Part of a small language model's weights.
Size: 14 layers, width 192, 14.2M parameters.
Architecture: RMSNorm before each block, rotary positions, no biases in attention or MLP, tied embeddings.
Each number is 128 + 24 x the weight over its row's rms, rounded and kept within 0 to 255. Layers, rows and columns count from 0. The size above them is the row's rms in percent of the matrix's.

# layer 9 MLP gate, 1536x192, rms 0.091, rows 433-467, columns 0-63
size [ 93 100 101 101  98  99  98 108 102 100 102 106 103 102 104 102 104 106  98  96 108  99  99  96  95 102 100  95 105 101 103 111 107  99 100]
[[135 134  89 111 130 104 140 122 100 176 132 137 156 129 133 107 124 139 149 100 119 107 154 129 126 132 122 132  95 130 118  96 150 128 149 153  84 128 110 140 168 163  89 120 108 145 138 145 124 116 125 142 122 119 120 137 101 107 123 115 118 122 158 104]
 [160 156 161 109 118 148 107 127 187 134 110 151 136 118 143 145 136 135 119 162 144 148 125 159 138 147 162 159 163 138  71  98 122 157 116 133 140 118 116 108 124 139 125 174 135 172 155 174 136 121 100  81 139 128 120 102 136 103 125 151 139 167 138 140]
 [138 141 121 143  99 120 106 162 122  99 144 150 106 103 194 122 111 143 142 110 113 129 171 132  94 101  91 160  63 136 133 134 109 138 137 123 139  90 149 107 152 108 118  90 146  89 150 144 151 140 108 155 152 159 100 104 135 119 141 131 137 131  95 196]
 [ 94 124 149 171 140 153 100 120 139 149 158 174 113 148 101 131 121 122 122 131 111 150 111 130 155 128  98  96 115 153 129 141 117 149  96 111  92  96 144 145 108 152 135 131 116 129 169 111 124 122 115 138 163  96  93 131 148 140 124 111 148 100 113  78]
 [ 89 151 139 104 154 132 127  86 153 105 144 163 211 130 127 117 101 183 111 162 173 150 113 124 101 135 133 143 173 123 102 133  73 173 119 108  79 114 140 133 132 127 165 122 117 171 146 153 118 151 168 132 121  95 137 100 110 161 121 148 151 188 127 136]
 [150 105 140 122 127 131 107 157 154 135  93 126  84 127  95 130 146 150 140 150 131 111  99 151 115 126 141 129  86 147 154 145 116 141 111 126 139 130 122 108 128 154  98  87 124 116 114 116  95  89 148  95 104  98  74 143 147 120 104  99 130 138 107  83]
 [153 133 117 123 132 113 141  82 190  90 146 126 125  96 156 145 152 116 124 109 121 136  92 105 151 141  85 135 105 113 152 121 119 156 157 116 113 155 135 177 166 128 125 163 152 144 139 156 141 135 110 105 140 103 107  94 129 123 114 152 120 124 109 118]
 [115 136 143 101 140 168  93 157 105 139 130 115  95 159 160 155 168 132 125 153 125 120 115 119 173 121 102 189  84 142  78 137 131 145  94 111 137 103 107  84 113 115 107  88 164 108 131 151 169 126  89 116 157 123  73 154 118 127 114 103 133 129 167 148]
 [150 157 149 175 146 117 124 115 119 130  69 123 110 118 127 130 137 128 159 175 139 160  68 126 138 152 138 131 132 130  94  91 145 169 165 127 140 110 124 128 102 118 132 159 120 144 142 169 126 130 142 153 135 146  99 151 161 146 143 112 103 114 151 122]
 [ 88 129 139 165 115  89 133 153 125 139 126 125 168 135 119 138 147 152 119 141 114 103 140 161 150 117 125 123  98 115  73 106 115 136 137  86 152 154  92 136 129 179 150 149 147 136 137 151 153 119 179 155 143 147 134 142 138 156 133 167 135 140 131 119]
 [154 119 154 132 126 155 123 126 164 135 153 141 146 132 149 125 108 165 130 163 123 131 112 110 135 145 123  99 126 122  98 118 113 131  92 154 141 187 138 137  88 141 129  98 128 139 142 126 122 140 123  85  95 139 102 140 124 154 125 126 124  65 161 104]
 [ 86  80 131 123 145 141  53 119 164 124 149  94 122 110 143  79 119 175 157 103 144 130 114 158 143 140 133 139 162  95 111 118 104 126 153 136 114  98 101 123 135 111 113  88 145 110 129 186 122 165 126 113 112 139 159 108  91 129 106 187 126 135 107 128]
 [ 90 124 140 117 170 103  94 140 114 174 115 129 115 158  80 113 135 118  91 157 141 142 146 120 141 116 151 101 144 147 150 148 146 115 134  86 131 125 101 139 103 133 112 152 124  82 146 187 162 166 156 129 129 153 125 130 141 114  79 149 128 142 122 147]
 [ 95 129 174 143 115 120 139 157  87 156  44 160  88 137 167 120 112 136 138  77  99 154 141 146 135 144 146 129 142 119 115 150 128 105 138 119 122 132 153 138 142 143 143 123  95  78 147 139  74 172 150 154 146 122 157 113 137 139 145 148  80 130 107  80]
 [121 158 131 161 133 126 136 109 138 133 121 107 114 123 141 157 119 148 142  95 112 109 106  83 124 150 132 121 152 119  76 163 143 127 150 139 150 133 143 109 101 129  44 130 116 121 114 147 144 152 135 121  92 145 162 128 110 114 159 100 137 132 166 117]
 [152 102 106 119 148 126 107 149 143 126 143 114 148  96 102  72 127 136 118 141 173 129 158 143 125 156 145 153  82 157 130 122 158 116 153 132 144 136 147 141 158 127  83 102 131 125 121 114 116 132 137 155 109 105 148  67  76 165 125  95 148 137 124 107]
 [128 133 169 140 102 161 121 140 107 134  90 143 109 101  99 130 107 161 116 143 148 166 115 121 130 137 135 130 109 130  96 114 126 130 117 137  98  94 170 119 158 112 131 133 120  83 148 100 134 137 131 114  88 121 109 103  86 123  78 156 118 126 157 115]
 [112 143  99 106  68 112 126 106 148 144 159 133 146 117 173  80 137 116 185 140 107 135 155 115 126  43 114 136 126 168 127 129 148 117 101 111 126 129 164 151 145 135 124 111 127 114 113 153 149 160 178 136 138 150 120  84 135 129 106 120 125 135 154 108]
 [101 163 139 143 133 103 132  95 115  62  83 143 137 135 119 161 118 132 133 134  61 155 154 158 143 127 136 159  87 133 100 136 131 128  58 114 156  98 122 116 149 119 155 133 128 114 149 138  65 154 154 109 152 162 140 152 109  77 134 147 141 121 129 145]
 [169 110 136 115 127 110 148 130 105 114 175 115  85 121 104 114 147 139 108 138 168 149 117  72  91 126 124 104 127 115  86  99 123 160  98  95 128 118 172 103 138 118 144 112 160 164 113 142 173 109 107 101 159 115 100 134 128 139 156 147 110 132  96 105]
 [118 162 116 114 178 162 125  97 124 114 133 120 109 135 118 148 126 154 114 168 117 103 133  95 110 102 113 166 188 109 120  93 114 156 110 128 133 111 142 167 138 126 137  73 124 131 144 125 105 115 149 118 155 129 117  90 165 153 126 137 143 146 121  98]
 [188  74 109 119 133 118 112 125 181 144  83 130 114 138  84 131 136 111 138 110 104 156 182 123 149 130 111  97 131 137  96 128 163 114  88 114 154  96 136 100 141 146 125 113 132  84 119 112 159 181  96 147 110 162 105 114 101 135 128 146 171 110 122 102]
 [132 123 102 146 139 122 106 103 111 120  96 160 151 162 141 114 134 159 119 154 151 161 115 121 162 140 156 160 138  78 124 113 155 152 100  80 123 134 139 133 168  96 140 120 153 128 118 113 114 167  86 141 137 117  85 103 137 119 122  96 134 156 137 154]
 [103 173 149  96 129 117 127 148 145 147  85 142 116 155 107 133 107 156 140 110 133 113 165 173 169 105 117 132 124 161 154 132 136 128 107 129 154 152 122 163 140 132 159 142  82 133 120 153 101 149 132 114 155 106 132 134 107 115 118 134 138  80 119 130]
 [106 125 145 125 145 143  95 169 151 123 157 102 136 144 117 118 132 123 167 159 109 145 125 140 115 125 142 134 123 181 120 140 144 144 142 128 124  85 138 158 125 118 149 111 123 149 141 152 123 152 112  83 110 103 120 107 121 138 113 117 131 132 119 109]
 [135 112 122 124 107 149 115 101 130 154 125 138  93 124 125 134 140 142  78 156 137 120 124 175 116 112 129  96 140 107  97 102 108 120 126  93 134  88 121 118 149 119 143 123 156 136 146 111 105 126  97 138  97 139  90  92  88 143 153 119 137  93 129 144]
 [100 125 118 115 165  86  87 166 146 123 117 135 119 139 112 108 134 148 134 156 150 106  75 111 140 132 173 156 123 148  86 123 110 135 105 142  97 102 163 146 121 142 127  93 148 159 102  87 124 147 115 130 103 175 120 136 153 141 136 137 125 142 118  77]
 [125 158 144 128 153 144 114 140 182 134 118 159 157 131 154  68 124 167 150  84 123 128 197 141 123 118 142 126 121 160 124 116 177 144 126 129 117 117 144 137 152 117 159 139 178 118  83 136 103 132 100 151 103 167  95 101 136 105  73 114 120 117 126 109]
 [163 139 148 103 175 134 118 103 127 117 125 124  96 153 101 135  98 134 145 147 122 102 113 140  96 128 151  92 130  92 136 121 102 135 106 160  93 136 120 157 124  94 163 137 158 142 110 154 124 133 132 157 139 119  59 149 149 118 163 134 146 110 174  82]
 [158 139 141 188 116 104 114 138 129 132 125 113 123 109 156 112 148 147 127 107 138 144 135 130 137 141 191 155 103 133 109 108  96 173 122  94 101 139 113  94 163 152 116 130 136 121 128 146 154 130 124 142 121 133 135 137 174 118 132 139  93 125  69 122]
 [153 146 159 100 113 156  75 155 153 105 142 119 146 115 165 151 127 146 108 123 153 117 108 143 140 116 141 190 116 131 118 136 166 144 147 139 108 105 163 112 117 127 116 143  93 122 131 127 138 178 147  88 184 135 144 120 167 124 150 126 173 180 114 106]
 [139 109 174 117 106 133  90 112 137  94 121 159 113 113 137 112 121 132 108 147 122 145 137 143 146 132  84 161 122 141 132 168 108 159 110 144  76 114  97 143 120 118 123 167 137  78 119 166 100 170 158 102 138  83  62 135 124 101  78 142  96 178 143 126]
 [135 145 161 124 147 125 106 133 194 142 120 125 118 110 118  90 103 143 106 113 120  90 159 118 139 148 188 134  87 172 162 134 140 106 151 106 102 153 121 119 130 122 105  77 125 111 112 126 143 145 122  95 143 140 132 136 177 138 121 165 172 136 125 117]
 [142 126  73 119 135 126 132 148  87 101  98 173 117 139 153 100 116 142 132 120 161 143 142 134 146 149 173 114 184 142  76 134 139 182 146 142 115 137 135 131 171  98  76 108 118 141 133 120 120 103 130  98 140 115 123 120 133 154 128 123 131 120 138 170]
 [126  89  98 156 107 136 108 115 138 138 126  90 105 144 137 157 133 140 151 127 120 130  96 151  92 105 101 129  81 137 105 118 131 145 123 102 123 106 121 141 130  99 122 156 156 145 132 170 113 165 106 157 120 116 135  72 124 144  96 124 111 149 143 105]]
# layer 9 MLP up, 1536x192, rms 0.0902, rows 433-467, columns 0-63
size [ 96 106 107 102 103  97  97 101 103 107 104 101  97  98 102  98 104  99  98 103 105  92  97 102  94 104  99 102 108  98  99 101 107  94 101]
[[126 155 116 107 126 119 157 140 169 157 106 146 124 114 116 115 144  92 137 118 136 138 102 126 162 128 121 142 115 139 174 142 128 124 112 123 157 144 141  82 138 137 115 113 121 159 111  98 176 131 139 101 130 141  96 151 130 127 156 162  80 119 133 115]
 [135 162 143 122 107  83 105 141 126 172 119 147 124 140 114 177 135 134 213 153 119 135 114 133 122 132 104 110  96 140 122 140 119 138 116 117 132 154  85 136 137 125 135 128 135 140 103 127 151 140  86 102 130 124 119 126 136  73 121 134 163 128 157  82]
 [158 112 117 182 134 116 127 102 116 131 165 131  75  92 125 132 113 122 150 112 134 155  97 117 136 142 139 153 121 146 111 107 142 134  82 179 122 118 164 158 108  86 124 118 132  98 151 128  85 125 139 132 111 109 112 188 122 115 131 150 108 100 147 126]
 [116 134  92 134 136  93 113 127 118  70 139 136 113 178  77  91 132 129 103 148 124 120 141  88 104 159 125 109 112 120 100 115 118 171 154 152 115 104  92 105 118 125 112 156 135 148  99 131 140 103  88 162 145 116 121 166  60 125 129 125 130 129 165 141]
 [152 121 127 136 151 108 138 139 114  86 141 114 134 127 154 161 125 120 134 138 119 129 148 117 120 141 115 123  97 107 163 114 126 109 102 136 149 101 160 133 181 142 128 144 117  73 132 137  98 135  94 130 115 165 158 109 111 157 165 113 145 129 130 111]
 [ 69 144 188  99 117 132 118 132 129 141 125 119 156 152 153  86 133 114 125 118 154  90 148 168 136 161 132 137 129 141 101 104 150 137 109 137  90 137 116 141 163 140 140  96 144 151 117 113 148 126 132 116 149 114 152 184 115 163 142 171 185 122 139 122]
 [158  95 108 140 144  98 155 114 143 147 117  95 161 149 110  51 165 159 124 134 114 145 114 107 114 159 109 121  70 165  94 149 137 110 172  99 153 109 116 144 119 111 103 128 143  91 103 132 145 128  99 138 110 152 120  69 144 104 133 170 123 141 122 128]
 [147 183  81 122 105 136 141 136 185 165  95 132 114 114  93 133 131 124 145 169 106 139 131 138  95 164 143 130 112 156 122  81 154  92 112 121  98 143 156 115 111 103 123 150 114 111 187 104 106 108  98 138 128 119 153 162 171  95 141 181 138 143 126 123]
 [157 120 144 108 110 135 120 128 152 153 118 136  79 119 136 148 153 120 132 116 117 101  98 130 126 114 119 117 162 106 140 124 114 127 127 151 139 124 115 134 142 125 120 132 151 127  95 127 110  91 157 119 126 128 177 134 109 149  84  75 146 115 117 110]
 [120 133 123 128 124 149 105 137 103 118  68  88 146 114  78 147 105 131 115  86 127 112 152 115 103 119 121 153 109 142 169 118 114 163 149 140  92 126 144 108 111 159  77 130  96 113 108  94 154 118 168 106 142 136 145 127 129 119  59 130 123 119 118 109]
 [152 152 140 145 131 142 117 107 118 148 115  89  89 129 115 115 119 128 154 106  98 152 152 115 142 170 104 115 136 145 135  76 136 132 143 140 140 130 115 129 177 123 107 133 177 166 141 169 152 150 152  89  94 163  92 106 116 113 136 164 105 133 139 150]
 [109 131 104 143 122 155 131 146 123 111  61 135 189 131  92 130  79 125 151  69  96 132 125 105 170 134 129 126 163  88 170 140 140 153 168 110 161 124 113 131 150 122 132 102 135 126 129  96  97 127 163 152 135 122 115 116 136 129 114 115 106 103  52  70]
 [107 124 114 119 139 144 106  77 113  98 123 125 152 123 102 141 127 133 120 142 120 131 156 128  98 103 119 150  92 132 137 115 109  83 153 158 162 146 107 174 124 113 128 130 125 122 143 132 100  90 124 146 122 151 168 125 116 104 145 142 173 119  93 133]
 [138 107  81 158  96 126 133 109 135 112 144  85 137 123 133 157  89 110 154 102 118  98  80  72 116 141 102  96 103 132 137  78 108 112 113 146 138 151 126  93 115 138  96 139 132 141 139  70 146 132  98 135 125 154 176 169 182 131 110 110 136 145 156 102]
 [158 121 148 157 114 131 118 121 120  97 163 167  82 114 164 118 116 134 112 171 127 119 157 140 111  76 134 118 136 115 105 126 134 117 109 112 112 112 120 128 131 153 162 113 133 179 112 111 173 112 142 100 122  71 147  93 124 168 121 144 121  95 157 147]
 [112 100  50 112 131 119 137 148 147 103 110  99 168 111 145 114 163 122 145 143 137 123 136  58  81 137 123 117 102 111 120 137  96 145  91 120 153  72 112 103  87  94 142 155 166  91 156 195 122 170 149 130 167 155  89 146 135  98 141 112 120 128 122  99]
 [125  72 129 121 145 137 138 129 167 115 122 156 117 150 161 163 116 123 129  89  95 113 100 105  98 127 124 140 132 140 128 115 132 111 134 148 163 105 165 136 101 122 202 120 112 100 174  98 121 121 109 161 137 126 125 124 143 156  90  99 117 119 125 166]
 [157 145 117 185  86 140  96 118 145  96 133 125 105  84 154 197 111 123 144 164 172 101 174 112 143 116 140 142 106 123 143 143 115 111 117 155 122 146 171 139  95 154 128  84 161 135 108 106 131 126 141 114 139 102 118 142 107 130 125 113 139 153 134  94]
 [126 129 108 121 128 159 119 168 142  94 126  98 166 157 131 141 104  81 110 155 106 150 141 150 153 143 151 135 122  89 124 159 105 133 162  79 129 101 175 145 119 130 157 159 124 143  96 139  72 139 134 104 136 148 135 143 151 126 103 124 124 145 107 121]
 [157 103 105 136 106 122 178 112 126 140  93  84 146 123 134 130  99 151 134  93 124  89  87 166 101 139  84 165 163 101 120 178 137 113 117 115  92  72 119 156 122 129 116  89 143 118 119 183 135 151 152 144 142 118 111 162 133 122 125 106 152  89 193 147]
 [122 135 130 137 128 142  98 105 111 111 142 129 177 129 133 141 144 109 124 120 145  90 162 146 170 146 149 149 101 135 128  74 123 128 151 140 158 136 127  78 125 122 116 158 140 102 154 102 139 120 153 110 159 140 150 107 141 123 131 120  92 129 114  86]
 [108 156  96 132 132 149 147 152 136 106 187  83  58 171 135  80 113 108 104 154 150 152 113  76 123 139 123 135 124 147 126 129 142 137 113 131 131 104 164 115 150  81 146 132 135 155 114 140 115 131  88 153 133 140 136 117 140 169 158 186 130 197 108 141]
 [172 141 132 182 154  89 147 139 133 132 139 101 146 109 131  91 100 118 154 135 116  96 143 105 177  90 145 111 103 126  98 124 160 139 156 142 123 139 119 128 116 142 160 155 141 131 114 142 159 132 170 135 136 163 135  94 142 105 125 118 133 102 161 117]
 [141 115 125 174 154 134 132 162 126 146 155 107 106 102  83 104 147 150 153 107 128  96  96 150 130 119 157 133 107 142 131 129 128 127 185 100 140 140 120 121 156 105 166 118 121 126 109 137 116 100 182 114 117 158 124 144 136 139 104  71 152 116 108 170]
 [151 130  95 144 162 106  99  98  87 128  82 166 133 128 162 149 132 148 119 129 136  83 144 142 148 133 128 133  76 132 129 115 128 155 113  98 133 135 123 112 125 109 107  94 162 166 145 133 121 148 132 159 159 148 151 148 139 131 113 162 134 143 163 132]
 [154 136  78 123 115 125 164 138 129 133 117 114 149 161 125 126 161 133 138 121  87  86  85 123 104 111 138  94 124 109 106  81 109 138 156 126 139 138 128  74 171 124  97 149 108 123 127 125 169 103 148 110 146 114 155 122 115 158 140 142 128 136 154 161]
 [139 132 123 126  62  92 136 100 144 126 178  92 151 134 145 154  95 164 102 139 128  83 150 146 112 138 104 131 139 171 135 113 172 116 100 138 133 146 122 139 103 142 159 135  81 143 108 142 118 102 116 161 132 158 113 133 119 153 160 111 156 118  98 153]
 [115 126 121 109 157 119 134 137 103 151 118 110 150 155 104 146 170 132  99 118 109 160 126 130  65  88 101 124 116 168 141 113 117 143 133 137 116 142 110 116 102 139 176  92 123  74 142 122 185  94 124 139 150 107 108 146 168  97  99 115 105 133 152 109]
 [126 127 166 185 136 138 166 169 142 120 136 114 125 144 104 107 108  99 117 137 120 133 140 146  92 126 105 129 136 138 130 107  95 114  86  94 125 141 169 107 165 170 157 107 135 102 125 148 121 163 135 111 159 113 130 148  94 120 121 110  98 178 143 166]
 [125  82 114 119 126 125 134 130 206 160  96 109 153 174 123 141 142 167 115  79 147 149 103 186  99 183 125 109 148 140  87 134 142 148 115 111 152  92 108 124 169 101 120 108 114 127 143 115  96 142  99 107 149 151 121 110  85 117 130 172 118 159 139 103]
 [141  99 104 147 118 124 129 148 116 123 120 157 102 156 192 143 132 169 132 126 144 138 141 112 119 135 133 105 154  98 125 111 136 123 133 148 104  90  90 151 129 110 179 162 173 165 143 130 151 146 151 139 140 125 113 116 125 170 136 113 139 162 161 121]
 [131  74 191 129 122 158 142 148 187  90 143 117 158 136 100 124 100 134 168 129  99 135 141 134 134 142 134 116  68 114 159  92 150 125 131 121 108 152 137 153 111 112 133 139 126  92 144 104 152 136 120  83 105 143 128 107 105 135 149 131 137 109 143 155]
 [122 136 138  95 173 110 100 144 107 107 118 121 123 114 127 144 188 121 151  69 145 156 111 153 171 146 107  91 122 110 124 131 133 140 100 135 128 145 133  93  97 169 107 121 130 118  81 125 142 149 131 160 134 116 111 125 116 123 143 100 137 114 112  96]
 [157 145  90 105 102 128 164 113 134 133 156 122 105 122 111 148 130 124 104 149 121 126 134  99 104 127 133 114  82 130 135 125 125  69 124 123 135  92 111 120  98 122 115 127 149 128 161 131 183 122 123 129  67 131 116 102 137 133 124 131 138 112 121  86]
 [175 129 181 159 141 153  96 114 116 121 117 154 161 106 157 130  86 117 113 147 106 163 137 168  95  93 137 103 159 148 154 155 142 135 109 126 121 168 150 140 136 120 148 114 150 119 100  90 102 145 111 106 104 143  91 104  96  75 140  99 103 120 147 134]]
# layer 9 MLP down (transposed), 1536x192, rms 0.0887, rows 433-467, columns 0-63
size [ 98 104 106 100 104  98 100 102  97 104 103 104  95  99 100  98 103 100 100 100 104  96  98 102  94 106  98 102 110 101 102 102  99  93 102]
[[117  97 126 153 103 132 141 113  55 161 122 131 149 133 120 133 133 172 130 112  91 120 182 121 103 139 146  91 122 126 189 127 116 112 148 144 105 140 143 132 176 122 131 152 134 121 128 146 139 134 136 132 133 129 143 129 140 150 132 122 137 105 141 109]
 [133 108 137 127 167 124 116 129 155 138 132 136  94 119 131 161 113 115 112 103 123 121 111 115 156 171 137  81 108 113 100 115 110 109  94 146 113 124 130 149 105 145 112 127 134 123 146 128 134 186 107 120 136  97 123 132 156 149 117 118 113 109 128 123]
 [117 138 139 139 133 133 101 142 131 138 141 172 129 161 120 120 135 108  96 158  75 102 127 115 132 172 159 145 144  84 122 104 183 131  93 113 132  98 136 118 119 126 112 139 131 102 117 112 153 117 113 128 108 173 107 146 128 115 130 115 103 153 144 114]
 [154 103 154 119 150 105 102 117 132 108 161 136 119 130 143  79 126 146 130 121 110 140 131 103 128 117 156 123 130 178 121 127 132  94 109 137 144 124 120 136 122 165  92  91 109 116 140 106 111 126 142 165 129 122 130 118 148  95  95 136 151 120 100 109]
 [121 104  82 113  98 151 162 126 135 113  98  91 146 110 125 133 107 110 124 126 123 148  94 100 120 126 157 112 114  68 117  83 161 165 137  72 123 114  97 150 133 155 113 131 124 106 148 124 135 131 131 114  88 132 162 121 132 148 160 170 147 135 122 108]
 [149 170 125 197 149 120 121 131 146 160 146 160  94 133 124 164 139 144 157 121  85 144 141  97  78 152 104 105 123 125 146 123 142 120 149 105 109 141  97  85 141 129 117 148 136 111  72 166 155 147 130 175 115  93 110 140 168 119 111 111 118 111 114 106]
 [175 107 123 148 119 160 191 115 121 129 144 127 122 124 140 161 146  88 114 151 128 129 103 119 134  96 128  90 126 110 131  97 142 119 137 101 142  97 129 142 121 115 126 154 110 141 124 143 164 147 152 108 123 117  78 135 153 112 164 107 160  95 147 143]
 [125 118 109 139 119 158 173 136 119 112 131 104 101  85 117 160 163 132  95 155 141 141 113 166 135 104 121 128 143 138 131 130 166  94 135 137 154  99 108 144  88 118 100 141 179 156 109 185 143 127 160 124 143 156 101  86 125 166 123 113 114  86 109 133]
 [ 64 127 124  85  91 129 170 137  99  97  93 136 117 108 139 146 153 103 171 142 132 141 125 103 152  98  87 184 165 153  94 114 157 145 112 104 113 117 170 121 165 131 123 148 118 122  98 147 128 107 127 125 112  90  95 126 110 128 140 130 105 116 113 144]
 [120 117 106 102 179 104 117 128 116 157 178  93 152 135 134 134 126 135  80 136 117 123 143 120 107 133  97 139 137 144  92 140 138 150 108 149 145 153 131 117 164 162 104 125 139 125 141 110 147 118 129 130 118  98  93 156 116 147 142 138 119 106 134 177]
 [ 90 160 145 134 109 110 162 113 127 176 109 111 136 140 111 149 138 124 136 132 157 110  63 160 111 136 156 151 139 126 145  91 144  70 111 166 128 158 160 127 136 133 107 105 102  87 118 132 126 113 115 148 121  89 110  87 180 134 152 137 130 137 162 159]
 [134 113 126 105 130 128 117 155 106 100 151 118 121  84 132 172  95 132 112 132 100 142 135 145 101 145 133 141 111 145 150 142 155  58 111 103 107  78 131 159 101 131 157 104 156 124 112 165 153 142 127 134 101 144 122 102 129  89 131  89 133 117 128 151]
 [117 162 130 165 121 140 172 105 125 144 105 135 119 161 199 141  80 120 125 172 185 145 111 120  75 118 137 142 123 138 150 128 132 151 106 108 135 156 105 134 136 131 153 123 167 145 133  99 129 139 137 123 182 102 140 152 108 127  92 103 136 158 138 130]
 [147 132 128 104 144 170 150 140  86 124 185 129  82  64 114 117 132 160  95 156 138  88 126 125 102  77 149 139 130 134 125 142 168 133 154 157 161 142 104 140 154 117 163 187 127  97 160 120 108 122 162 141  90 131 100  94 138 113 135 139 146 106 117 114]
 [117 131 138  89 148 131 131 104 121 143 110  91 157  96 117 123 119 120 113  85 102 155 125 128 118 140 102 182 131 164 102 132 113 120 133 132 168 104 142 142 179 140 110 161 200 141  87 129  93 138 162 102 131 166 104 140 123 138 140 133 159 129 134 138]
 [160 162 158 176 132 171 162 139 122  96 124 100 122 121 117  58 113 123 115 108  99 158 122 113 170  65  96 141 158 171 122 114 133 209 152 133 145 132 138 120 103 127 134 163  97 149 136  89 117 134 155 143 109 141 113 124 119 113 150 158 138 148 153 129]
 [158 116  95 171  98 110 104 119 137 116 104  89 132 113 110 105 144 128 109  98 132 149 162 104 125 107 149 129 119 120 116 131 135 153  93  64 140 150  86 148 107 144 130  87 110 166 110 124 119 171 113 114  72 110 114 112 139 164 139 142 124 142 138 118]
 [133 181 169 161 157 109  94 149 112 153 125 156 114 116 128 124 148 117 102 134 115 135 140 133  75 118 136 149 107 148 140 131 131 153  81  99 142  80 131 113 106 144 141 144  62 135  98 115 103 154 123 120 128 108 128 140 130 136 135 151 124  89 109 165]
 [110 129 164 108 148 151 120 109  94 127  92 123 113 177 127 157 158 181 158 132 150 156 146 127 143 154 200 136 122  87 105 128 103 125 121 119  96  95 185 104 118 121 104  81 138  93 147 131 128 156 149 100 124 158 139 128 114 130  94 126 100 118 131 120]
 [ 95 141 139 157 145 148 134 135 133  97  88 127 152 107 112  88 136 104 135  94 126 127 170 121 133 101 184 176 142 160 171 141 119 207 125 119  72 122 101 122 132 130 139 156 102 118 153 131 117 139 152 171 107 128 110 139 162 125 120 126 105 144 166 121]
 [126 143 147  94 146 168 104 136 107 113  96 152 131 127 109  99 144 152 116 124 118 163 144 133  87 108 106 132 137 117 121 146 106 201 109  89 147 140 125 176 146 140 147  91 148 114 190 132  97 122 143 123 157 128 122 130 123 145 142 112  92 114 123 124]
 [159 106 192 173 143 116 126 128 153 152  96  89 181  95  97 189 135 116 133 157 110  94 131 140  84 106 166 137 135 132 141 170 104 186  87 142 122 163 105 101 136 124 119 113 105 119 169 123 114 128 110 117 103 120 116 132 120  90 120 125 116  84 109  81]
 [180 123 152 169 122 122  73 158 147 170 153 163 130  92 117 138 128 159 144 111  60 105 155 119 103 107 115 147 115 142 115 122 150 124 118 136 151 102 136  91  96 128 143 101 105  77 119 142 125 105  99 123  89 125 149 133  56 135 122 149 131 115 129 140]
 [144 117 120 106 138 128 124 109 131  90 110 132 123  97 102 138  86 161 158 117 153 104 141  84 128  95 107 118 107 157 129 109 136  94 136 161 103 138 116 158 115 130 132 138 109 128 131 100 162 128  90  98  88 131 106 125  99 143 134 145 133 105 144 126]
 [160 137 128 136 115 136 139  93 143 107  88 107 131 110  89 133 131 112 164 117 107 102 110 172  92 128 117 185 153 129  99 118 128 165 165  91 158 134  99 133 135 138 103 156  67 107  91  73 103 136 157 148 150  86 119 181 126 101 156 180 115 135 131 103]
 [138 105 161 119 109 142 133 151 114 158 135 150  95 121 138 130 143 121 145 158 121 166 144 134 120 105 133  70  94  74 151 100 107 117 112 146 105 136 129 104 124 138 114 146 155 116 131 120 120 135 132 111 121 129 114 145 143 145 142  91  95 132 137  92]
 [124 134 128 162 136 154 113  87  69  95 145 141 112 143 108 107 127 135 133 137  96 114 162 104 125 145 133 151 146 112 160  76 134 153 117 113 127 143 143 151 123 122 109 150 152 164 142 138 148 111  94 138  99 114 133 125 145 133 103 133 154 117 113 175]
 [162 149 147 153  83  91 157 123  80 120 140 104 100 116 119 113 114 116 132 149 165 108 116 133 139 144 138 149 128 123 109 150 152 137 118 148 137 113 123 113 130 105 126 101 170  71 147 133 129 119 122 134 133 120 122 128 116 124 128 109 126 136 122 168]
 [138 128 114 161 158 114 143 138 128 149 108 103 157 135 104 168 152 145 117 145 142 145 124 126 118  83 140  89  99  87 164 111 132 127  86 105 145 140 115 126 137 127 163 130 147 140 133  69 144  94 117 155 167  90 108 118 168 118  87 127 142 139 114 117]
 [119 150 168  99  89 147 133 149  81 118 133 112 181 132 161 155 108 130 114 127 100 152 127 115 134 128 122 169 141  96 153 138 120 123 132 131 136 107 128 137 179 160 111 105 158 110 128  91 129  69 138 113 116 122 131 183 177 141 120 161  90 115 140 165]
 [172 142 110 110 161 114 130  93 145 136  97 114 141 109 117 124 136 124 131 121 181  82 122 140 122 142 133 107 125 134 116 128 115 111 137 126  93  99 179 118 120 137  85 106 102 169 106 119  95 107 108 146 138 128 139 130 117  97 118 115 108 131 150 147]
 [ 79 135 122  96 131 145 142 142  97 118 122 141 149 133 116 121 135 164 111 110 152 133 118 111 128 135 127 124  97  92 103 112 147 160 116 143 146 106  83 161 109 122 160 117 117 132  43  91 142  65 144 106 143 142 134 160 137  32 149 124 144  99 117 119]
 [144 115 114 151 190 147 160 156 108 104 123 163 140  89 145 110 159 118 117 103 129  83 138 103 161 165 114 124 113 122 110 104 159 136  94 153 114 137 107 139 133 133 101 121 120 131  92 119 123 140 100 132  73 149 157 173 149  87 134 134 120 138 139  79]
 [124 139 116 116 142 123 127 111 117 133 147 115 107 120 112 111  97 123 123 117 147 143 109 126  92 157 106 129 142 120 155 129 131 172 135 121 103 145 129 139 133 164 153 116  88 142 166 151 116 142 105 144 144 119 110 154 172 157 184 131 103 131 147  94]
 [122  91 131 165 113 115  99 127 143 127  94 112 145 111 136 146 134 114 130 125 119 121 119 114 158 100 132  93 148 141 107 180 126 129 148 101 130  92  91 165 134 110 130 119 128 123 106 131 112 107 169 114 157 133 143  88 138 138 100  93  98 137 164 110]]